config.yaml
num_hidden_layers: 11
hidden_size: 192
head_dim: 32
intermediate_size: 768
vocab_size: 1024
norm_place: "pre"
positions: "learned"
bias: "all"
tie_word_embeddings: true
init: "normal"
init_std_up: 0.0406
beta2: 0.98
warmup_steps: 200
schedule: "wsd"
doc_mask: false
Each number is 200 + 40 x the weight over its row's rms, rounded and kept within 0 to 999. Layers, rows and columns count from 0. The size before them is the row's rms in percent of the matrix's.

# layer 7 MLP down (transposed), 768x192, rms 0.214, rows 191-199, columns 0-191
095,214,76,164,240,246,203,162,173,199,124,204,258,210,298,200,226,140,173,186,118,231,208,167,186,227,171,277,161,203,215,172,255,214,265,227,175,169,226,164,167,226,210,261,178,239,172,177,196,197,147,253,201,197,202,207,221,225,192,196,149,225,146,192,232,221,177,213,206,208,138,210,147,234,132,239,150,218,152,163,221,215,126,189,219,220,182,237,189,217,181,222,178,114,190,302,97,172,183,139,232,177,148,274,257,153,155,302,205,234,182,197,162,235,143,192,253,153,227,138,167,196,255,222,233,227,208,203,191,184,233,265,148,147,285,237,246,202,194,177,194,226,168,191,221,303,209,222,223,251,242,131,180,213,188,229,183,204,165,236,188,211,177,217,263,179,211,205,195,275,239,192,202,201,220,180,223,191,174,226,249,227,265,131,180,220,214,221,252,182,148,137,227
099,209,239,161,208,180,274,197,286,178,149,204,100,183,138,196,159,210,125,217,247,203,237,140,217,117,177,148,148,250,206,188,197,181,136,177,204,154,231,168,216,186,259,216,222,210,175,225,147,210,186,179,244,231,158,222,214,158,219,199,151,228,193,206,203,225,203,243,186,213,156,213,140,131,214,264,216,179,173,231,197,155,126,168,262,168,148,128,191,193,260,141,169,168,169,102,244,193,194,209,198,209,211,190,177,186,193,231,204,152,203,241,181,136,182,196,139,226,242,151,160,177,226,173,231,189,231,177,216,218,136,213,193,169,230,145,208,193,285,120,255,195,232,183,231,218,254,102,149,125,275,204,211,180,215,172,166,219,198,198,96,246,311,141,189,234,188,212,260,226,266,196,140,188,210,206,246,235,171,261,197,161,213,224,229,174,231,202,215,132,192,125,194
095,164,217,201,162,247,225,179,250,231,203,182,173,299,217,222,163,271,189,156,196,216,299,184,207,176,167,164,157,283,220,161,189,238,221,184,255,171,245,226,208,226,160,184,185,168,245,163,313,197,189,187,240,241,177,170,288,211,216,206,213,172,212,246,185,224,174,192,181,244,200,254,171,220,199,166,253,215,199,213,131,245,195,197,223,214,170,260,171,200,286,185,186,191,184,229,220,237,231,189,207,88,164,165,184,133,242,245,177,216,199,200,187,134,148,241,162,275,302,232,230,234,161,300,209,210,188,199,220,112,270,257,249,246,204,193,246,228,192,163,270,241,198,131,174,199,158,187,229,192,147,155,218,214,135,243,210,142,188,185,248,190,151,214,272,183,162,225,169,134,219,199,162,166,161,171,123,198,147,216,188,231,136,196,171,191,202,250,156,231,270,236,217
097,299,182,171,153,147,177,252,192,229,248,267,144,215,127,198,258,185,215,175,152,174,178,255,162,227,218,259,233,225,222,244,231,213,172,212,165,239,175,204,124,169,207,233,126,178,205,238,183,215,251,255,258,173,208,228,202,155,209,242,174,220,214,142,253,136,198,241,207,214,188,272,213,159,184,221,168,283,253,138,243,184,177,165,148,237,248,230,197,209,149,232,291,217,192,261,152,240,219,245,165,204,184,184,169,182,243,213,180,193,249,282,259,190,226,166,199,194,227,155,143,178,144,192,138,222,120,193,250,184,322,158,222,214,193,172,122,186,210,184,276,165,153,176,243,151,222,179,247,239,189,257,148,209,202,190,272,259,213,186,244,158,199,267,204,216,146,204,131,270,185,209,188,221,180,214,154,190,194,243,204,233,183,232,146,252,158,221,133,184,221,162,195
106,219,168,203,259,217,211,149,225,177,209,196,199,256,206,217,225,248,170,178,270,124,183,233,163,218,160,143,197,183,204,212,202,217,231,262,166,225,148,163,216,302,188,183,187,173,184,235,172,203,159,222,193,296,196,231,176,171,226,202,224,219,232,202,272,215,181,160,210,272,135,211,220,188,218,116,186,240,225,110,164,139,188,200,262,143,199,185,250,241,155,164,150,202,224,174,155,163,259,213,216,265,197,187,202,118,194,243,181,185,309,213,218,187,194,181,186,197,228,147,239,224,215,199,131,245,199,194,236,171,200,257,218,176,186,159,213,210,191,182,188,212,247,161,192,202,249,209,180,204,213,162,259,127,146,183,191,254,244,253,215,145,185,172,225,166,227,103,137,171,148,167,151,134,220,157,165,262,214,270,169,255,219,148,157,232,310,219,132,232,217,119,110
103,217,190,182,229,174,202,223,236,271,157,216,159,178,102,221,146,181,206,219,173,182,199,214,163,222,199,165,257,195,241,190,234,126,169,195,184,238,215,235,170,220,287,210,187,154,138,156,140,184,233,161,207,232,172,143,254,195,241,184,217,235,170,202,172,250,213,227,171,185,189,197,227,198,202,124,210,119,230,195,184,218,185,125,206,158,184,178,277,249,135,191,261,152,135,189,294,201,214,195,230,180,194,186,204,186,205,271,133,179,216,188,264,157,165,154,227,211,164,205,260,212,198,195,234,235,175,231,246,159,223,172,253,208,196,222,174,171,212,221,91,138,206,196,267,216,276,252,134,174,188,205,156,162,216,222,158,185,206,220,171,190,243,339,232,269,108,298,262,156,205,209,218,159,194,199,193,204,266,255,253,189,139,137,191,259,182,183,174,230,153,166,194
087,204,217,205,228,201,284,152,216,238,142,168,100,188,181,206,202,139,197,237,199,244,219,175,247,191,261,199,183,162,230,194,199,150,230,157,166,174,272,242,205,283,112,194,244,235,193,271,217,175,121,225,198,190,217,233,192,179,185,151,224,219,230,231,222,199,203,128,302,176,128,281,173,260,196,194,250,146,196,188,197,184,171,241,232,170,169,217,130,192,198,233,186,178,250,172,121,247,295,197,165,215,166,157,213,148,249,168,248,215,134,152,182,206,274,209,160,176,229,162,223,144,186,211,222,205,208,227,189,208,205,221,180,218,294,192,289,189,225,233,165,235,195,192,165,283,227,124,246,186,195,118,132,221,162,144,184,259,216,160,229,145,212,191,109,229,214,164,235,197,250,206,187,259,198,169,236,186,214,186,208,250,114,172,254,211,173,178,203,208,239,220,180
097,222,242,165,235,199,184,219,249,153,148,179,135,141,161,177,225,130,146,197,205,229,135,206,163,208,224,216,287,256,198,193,206,236,207,201,281,174,245,254,191,292,309,215,247,215,237,210,250,145,210,226,170,215,177,130,173,216,227,171,151,188,233,169,153,143,244,230,147,155,154,219,157,154,211,258,229,133,199,220,150,194,219,160,216,178,191,143,192,224,199,229,199,173,253,180,239,189,198,210,173,194,227,217,244,125,183,129,110,215,221,97,158,206,188,218,239,224,186,126,191,200,239,238,139,174,116,151,159,198,180,187,248,212,215,219,225,250,229,207,137,201,186,235,134,234,173,245,223,178,179,215,212,238,119,229,182,196,201,241,202,217,171,168,243,190,147,183,239,195,211,198,247,179,218,191,279,194,181,177,222,160,264,267,113,279,193,261,278,245,226,243,223
104,174,150,219,138,184,148,234,179,189,205,206,233,275,209,237,194,142,214,261,166,217,147,197,245,161,201,212,206,263,208,219,198,175,189,213,178,233,160,194,234,268,151,197,259,212,266,199,223,209,248,85,119,177,257,177,258,221,165,189,134,159,179,213,217,184,153,258,127,206,217,190,187,193,270,196,275,209,213,232,176,157,192,174,253,216,189,200,225,163,260,184,203,214,229,237,251,233,136,267,212,167,195,146,106,190,180,178,255,215,233,218,222,178,227,159,239,197,108,185,187,200,213,209,205,214,151,197,180,231,166,156,155,190,234,239,129,167,217,245,261,211,205,268,253,221,191,211,141,265,186,208,178,224,207,301,234,159,95,209,178,167,221,135,183,210,256,216,223,230,231,235,136,256,94,181,216,240,197,209,195,178,155,227,224,259,226,202,151,180,189,228,314
# layer 7 MLP up, 768x192, rms 0.202, rows 192-199, columns 0-191
096,150,188,187,201,199,176,161,154,234,288,179,182,194,187,185,180,201,192,194,231,254,141,218,158,224,215,221,251,154,152,185,220,194,214,176,212,178,207,191,176,208,247,263,228,257,174,220,243,170,205,175,212,167,149,136,149,191,238,165,156,189,249,99,202,149,203,132,215,253,251,259,152,266,198,217,312,172,250,315,166,224,188,210,211,247,185,180,182,203,137,179,210,224,325,214,193,196,144,158,161,111,148,226,177,194,125,244,185,177,199,178,184,220,201,184,158,202,213,178,195,141,217,237,229,193,159,174,275,171,186,248,240,229,198,287,142,180,219,186,192,185,218,211,207,273,190,318,252,199,146,230,159,174,218,156,247,130,259,221,222,223,205,195,245,187,164,201,207,164,206,252,297,222,174,144,175,196,203,208,179,165,140,197,189,228,243,183,191,193,268,284,184
102,176,235,218,215,224,212,150,206,225,184,255,234,232,187,235,211,160,136,193,202,178,211,270,176,193,263,227,269,214,194,232,205,163,190,192,180,219,232,275,167,215,184,268,190,295,257,196,122,202,217,249,184,103,215,133,154,205,159,172,180,132,184,153,220,176,202,142,204,185,170,166,232,143,205,212,220,180,205,181,272,208,158,234,170,223,197,85,200,213,143,203,206,229,204,142,196,189,304,204,180,244,288,252,227,239,206,198,121,244,196,196,242,231,234,221,161,126,173,205,224,232,158,206,164,172,206,188,155,203,154,242,130,190,229,229,140,155,216,238,127,171,160,188,221,221,181,215,165,191,283,269,219,199,232,172,166,246,222,214,121,192,207,156,164,271,201,189,235,282,134,231,184,175,133,255,243,236,256,177,198,201,304,245,238,184,177,182,215,184,164,238,258
101,219,178,250,209,155,269,140,263,285,273,203,234,158,167,173,237,104,183,203,249,292,214,316,179,202,204,190,201,195,179,159,257,150,258,169,159,208,234,243,163,199,172,207,230,206,174,243,216,251,168,194,224,232,235,220,263,210,262,265,147,197,203,126,249,235,269,203,176,180,170,196,143,208,253,127,252,205,216,213,206,188,182,174,204,158,204,134,209,145,224,195,165,268,176,148,124,225,171,134,211,182,230,215,162,228,154,209,163,220,200,167,251,199,262,238,227,166,167,179,115,145,271,151,127,238,239,146,173,139,154,152,204,222,221,198,213,243,254,233,188,214,225,169,191,171,217,152,205,261,235,170,201,158,202,177,193,117,191,260,181,198,204,213,201,242,218,224,202,167,174,168,170,207,162,170,235,269,199,258,191,218,167,294,224,216,212,246,194,160,216,184,278
106,187,222,204,260,218,255,156,239,259,263,185,233,160,244,216,237,197,167,208,93,242,192,170,190,148,225,204,175,301,171,191,214,181,162,179,270,215,211,202,209,259,214,209,266,237,153,214,208,139,248,238,228,187,242,213,214,245,283,189,168,202,217,227,226,223,174,231,243,131,201,173,213,207,256,161,128,158,228,179,139,232,193,166,182,193,241,202,183,204,124,178,230,179,226,195,189,232,188,186,234,192,209,213,246,169,180,225,169,143,260,221,193,208,214,200,208,245,189,136,174,117,175,218,271,232,146,198,274,128,224,119,92,291,144,207,242,210,218,182,216,306,163,182,186,210,229,193,184,165,174,228,216,219,151,199,138,232,189,160,177,234,131,170,101,225,215,242,212,205,195,197,222,282,132,212,220,185,137,211,195,206,202,161,209,112,234,154,178,166,223,284,247
109,180,235,133,194,172,236,142,162,120,149,227,228,216,201,202,117,170,254,238,222,224,231,249,199,226,172,107,166,223,239,214,248,185,133,217,170,215,194,205,155,250,228,186,239,166,209,184,178,216,186,303,231,269,209,153,236,155,178,212,196,167,178,182,215,223,200,214,249,120,185,177,204,226,212,232,248,211,208,256,147,231,135,170,176,218,237,196,125,240,166,137,193,113,243,244,185,184,106,183,150,139,179,195,210,184,169,215,171,247,205,221,285,278,167,195,170,180,192,218,215,210,188,196,296,231,182,209,129,146,209,215,130,211,272,211,261,255,151,172,234,256,324,166,215,195,200,240,208,168,170,155,232,174,208,196,201,253,221,181,262,211,161,203,203,158,189,239,118,184,180,157,193,200,168,228,227,156,171,209,139,187,186,185,240,173,293,218,238,164,228,273,172
092,210,184,165,237,223,204,246,233,194,176,238,239,161,186,242,130,302,214,288,250,161,258,260,164,192,174,218,121,236,192,260,222,246,211,285,115,204,226,206,195,207,154,210,159,188,202,217,236,189,232,281,232,212,236,218,194,224,165,256,174,240,218,161,178,190,179,183,204,225,243,131,201,90,215,183,181,288,163,194,180,157,209,150,174,191,290,169,158,220,195,171,242,273,156,247,213,236,177,191,187,178,193,257,216,200,204,260,201,210,193,279,203,200,222,230,136,218,211,278,276,260,134,177,218,123,179,159,160,244,204,200,193,145,172,182,188,244,200,236,216,204,186,185,250,152,223,309,227,224,131,219,291,152,211,195,238,158,216,183,152,178,177,221,200,199,227,250,193,161,138,238,126,178,230,207,144,245,190,239,188,236,224,182,195,191,211,220,165,165,169,248,273
095,260,216,237,227,247,161,184,177,140,199,157,287,193,234,200,227,174,195,189,260,223,181,206,198,152,195,193,194,211,184,127,202,217,216,216,222,180,261,217,247,297,232,262,228,192,188,222,153,212,196,162,222,187,177,195,125,134,185,173,200,201,219,258,131,151,242,221,225,253,277,128,286,184,216,162,169,149,167,179,149,192,107,284,178,234,152,115,219,197,195,246,218,191,185,225,134,175,195,246,144,155,216,248,169,207,153,226,182,252,176,213,198,207,186,161,188,208,178,234,223,229,127,226,176,100,249,246,243,199,175,182,137,253,252,122,170,143,232,201,162,175,215,165,150,225,144,192,184,280,176,260,236,204,184,249,209,177,227,166,219,244,154,249,217,212,130,175,224,202,193,268,169,212,293,193,175,243,132,196,148,191,198,172,172,245,192,268,237,170,175,135,165
100,185,140,278,217,275,218,165,328,211,160,155,244,184,223,173,248,191,223,236,239,189,227,221,232,267,267,215,122,145,163,158,137,241,166,192,188,149,222,177,192,193,221,215,188,178,199,205,198,197,173,253,268,222,240,213,183,177,139,191,230,257,216,185,158,209,223,94,144,185,203,158,188,107,214,226,201,210,239,190,180,159,209,316,102,197,220,160,134,166,194,220,177,172,203,220,227,207,157,170,201,250,231,164,301,165,186,142,218,199,164,159,257,264,205,205,185,216,223,208,194,204,225,139,224,295,201,231,194,242,171,209,155,173,135,235,171,225,232,221,159,193,202,198,144,226,226,204,209,203,195,167,174,213,122,238,167,187,251,198,234,196,219,201,230,183,203,147,112,231,176,221,186,222,175,83,180,187,223,195,202,214,128,226,180,203,233,221,207,204,279,167,299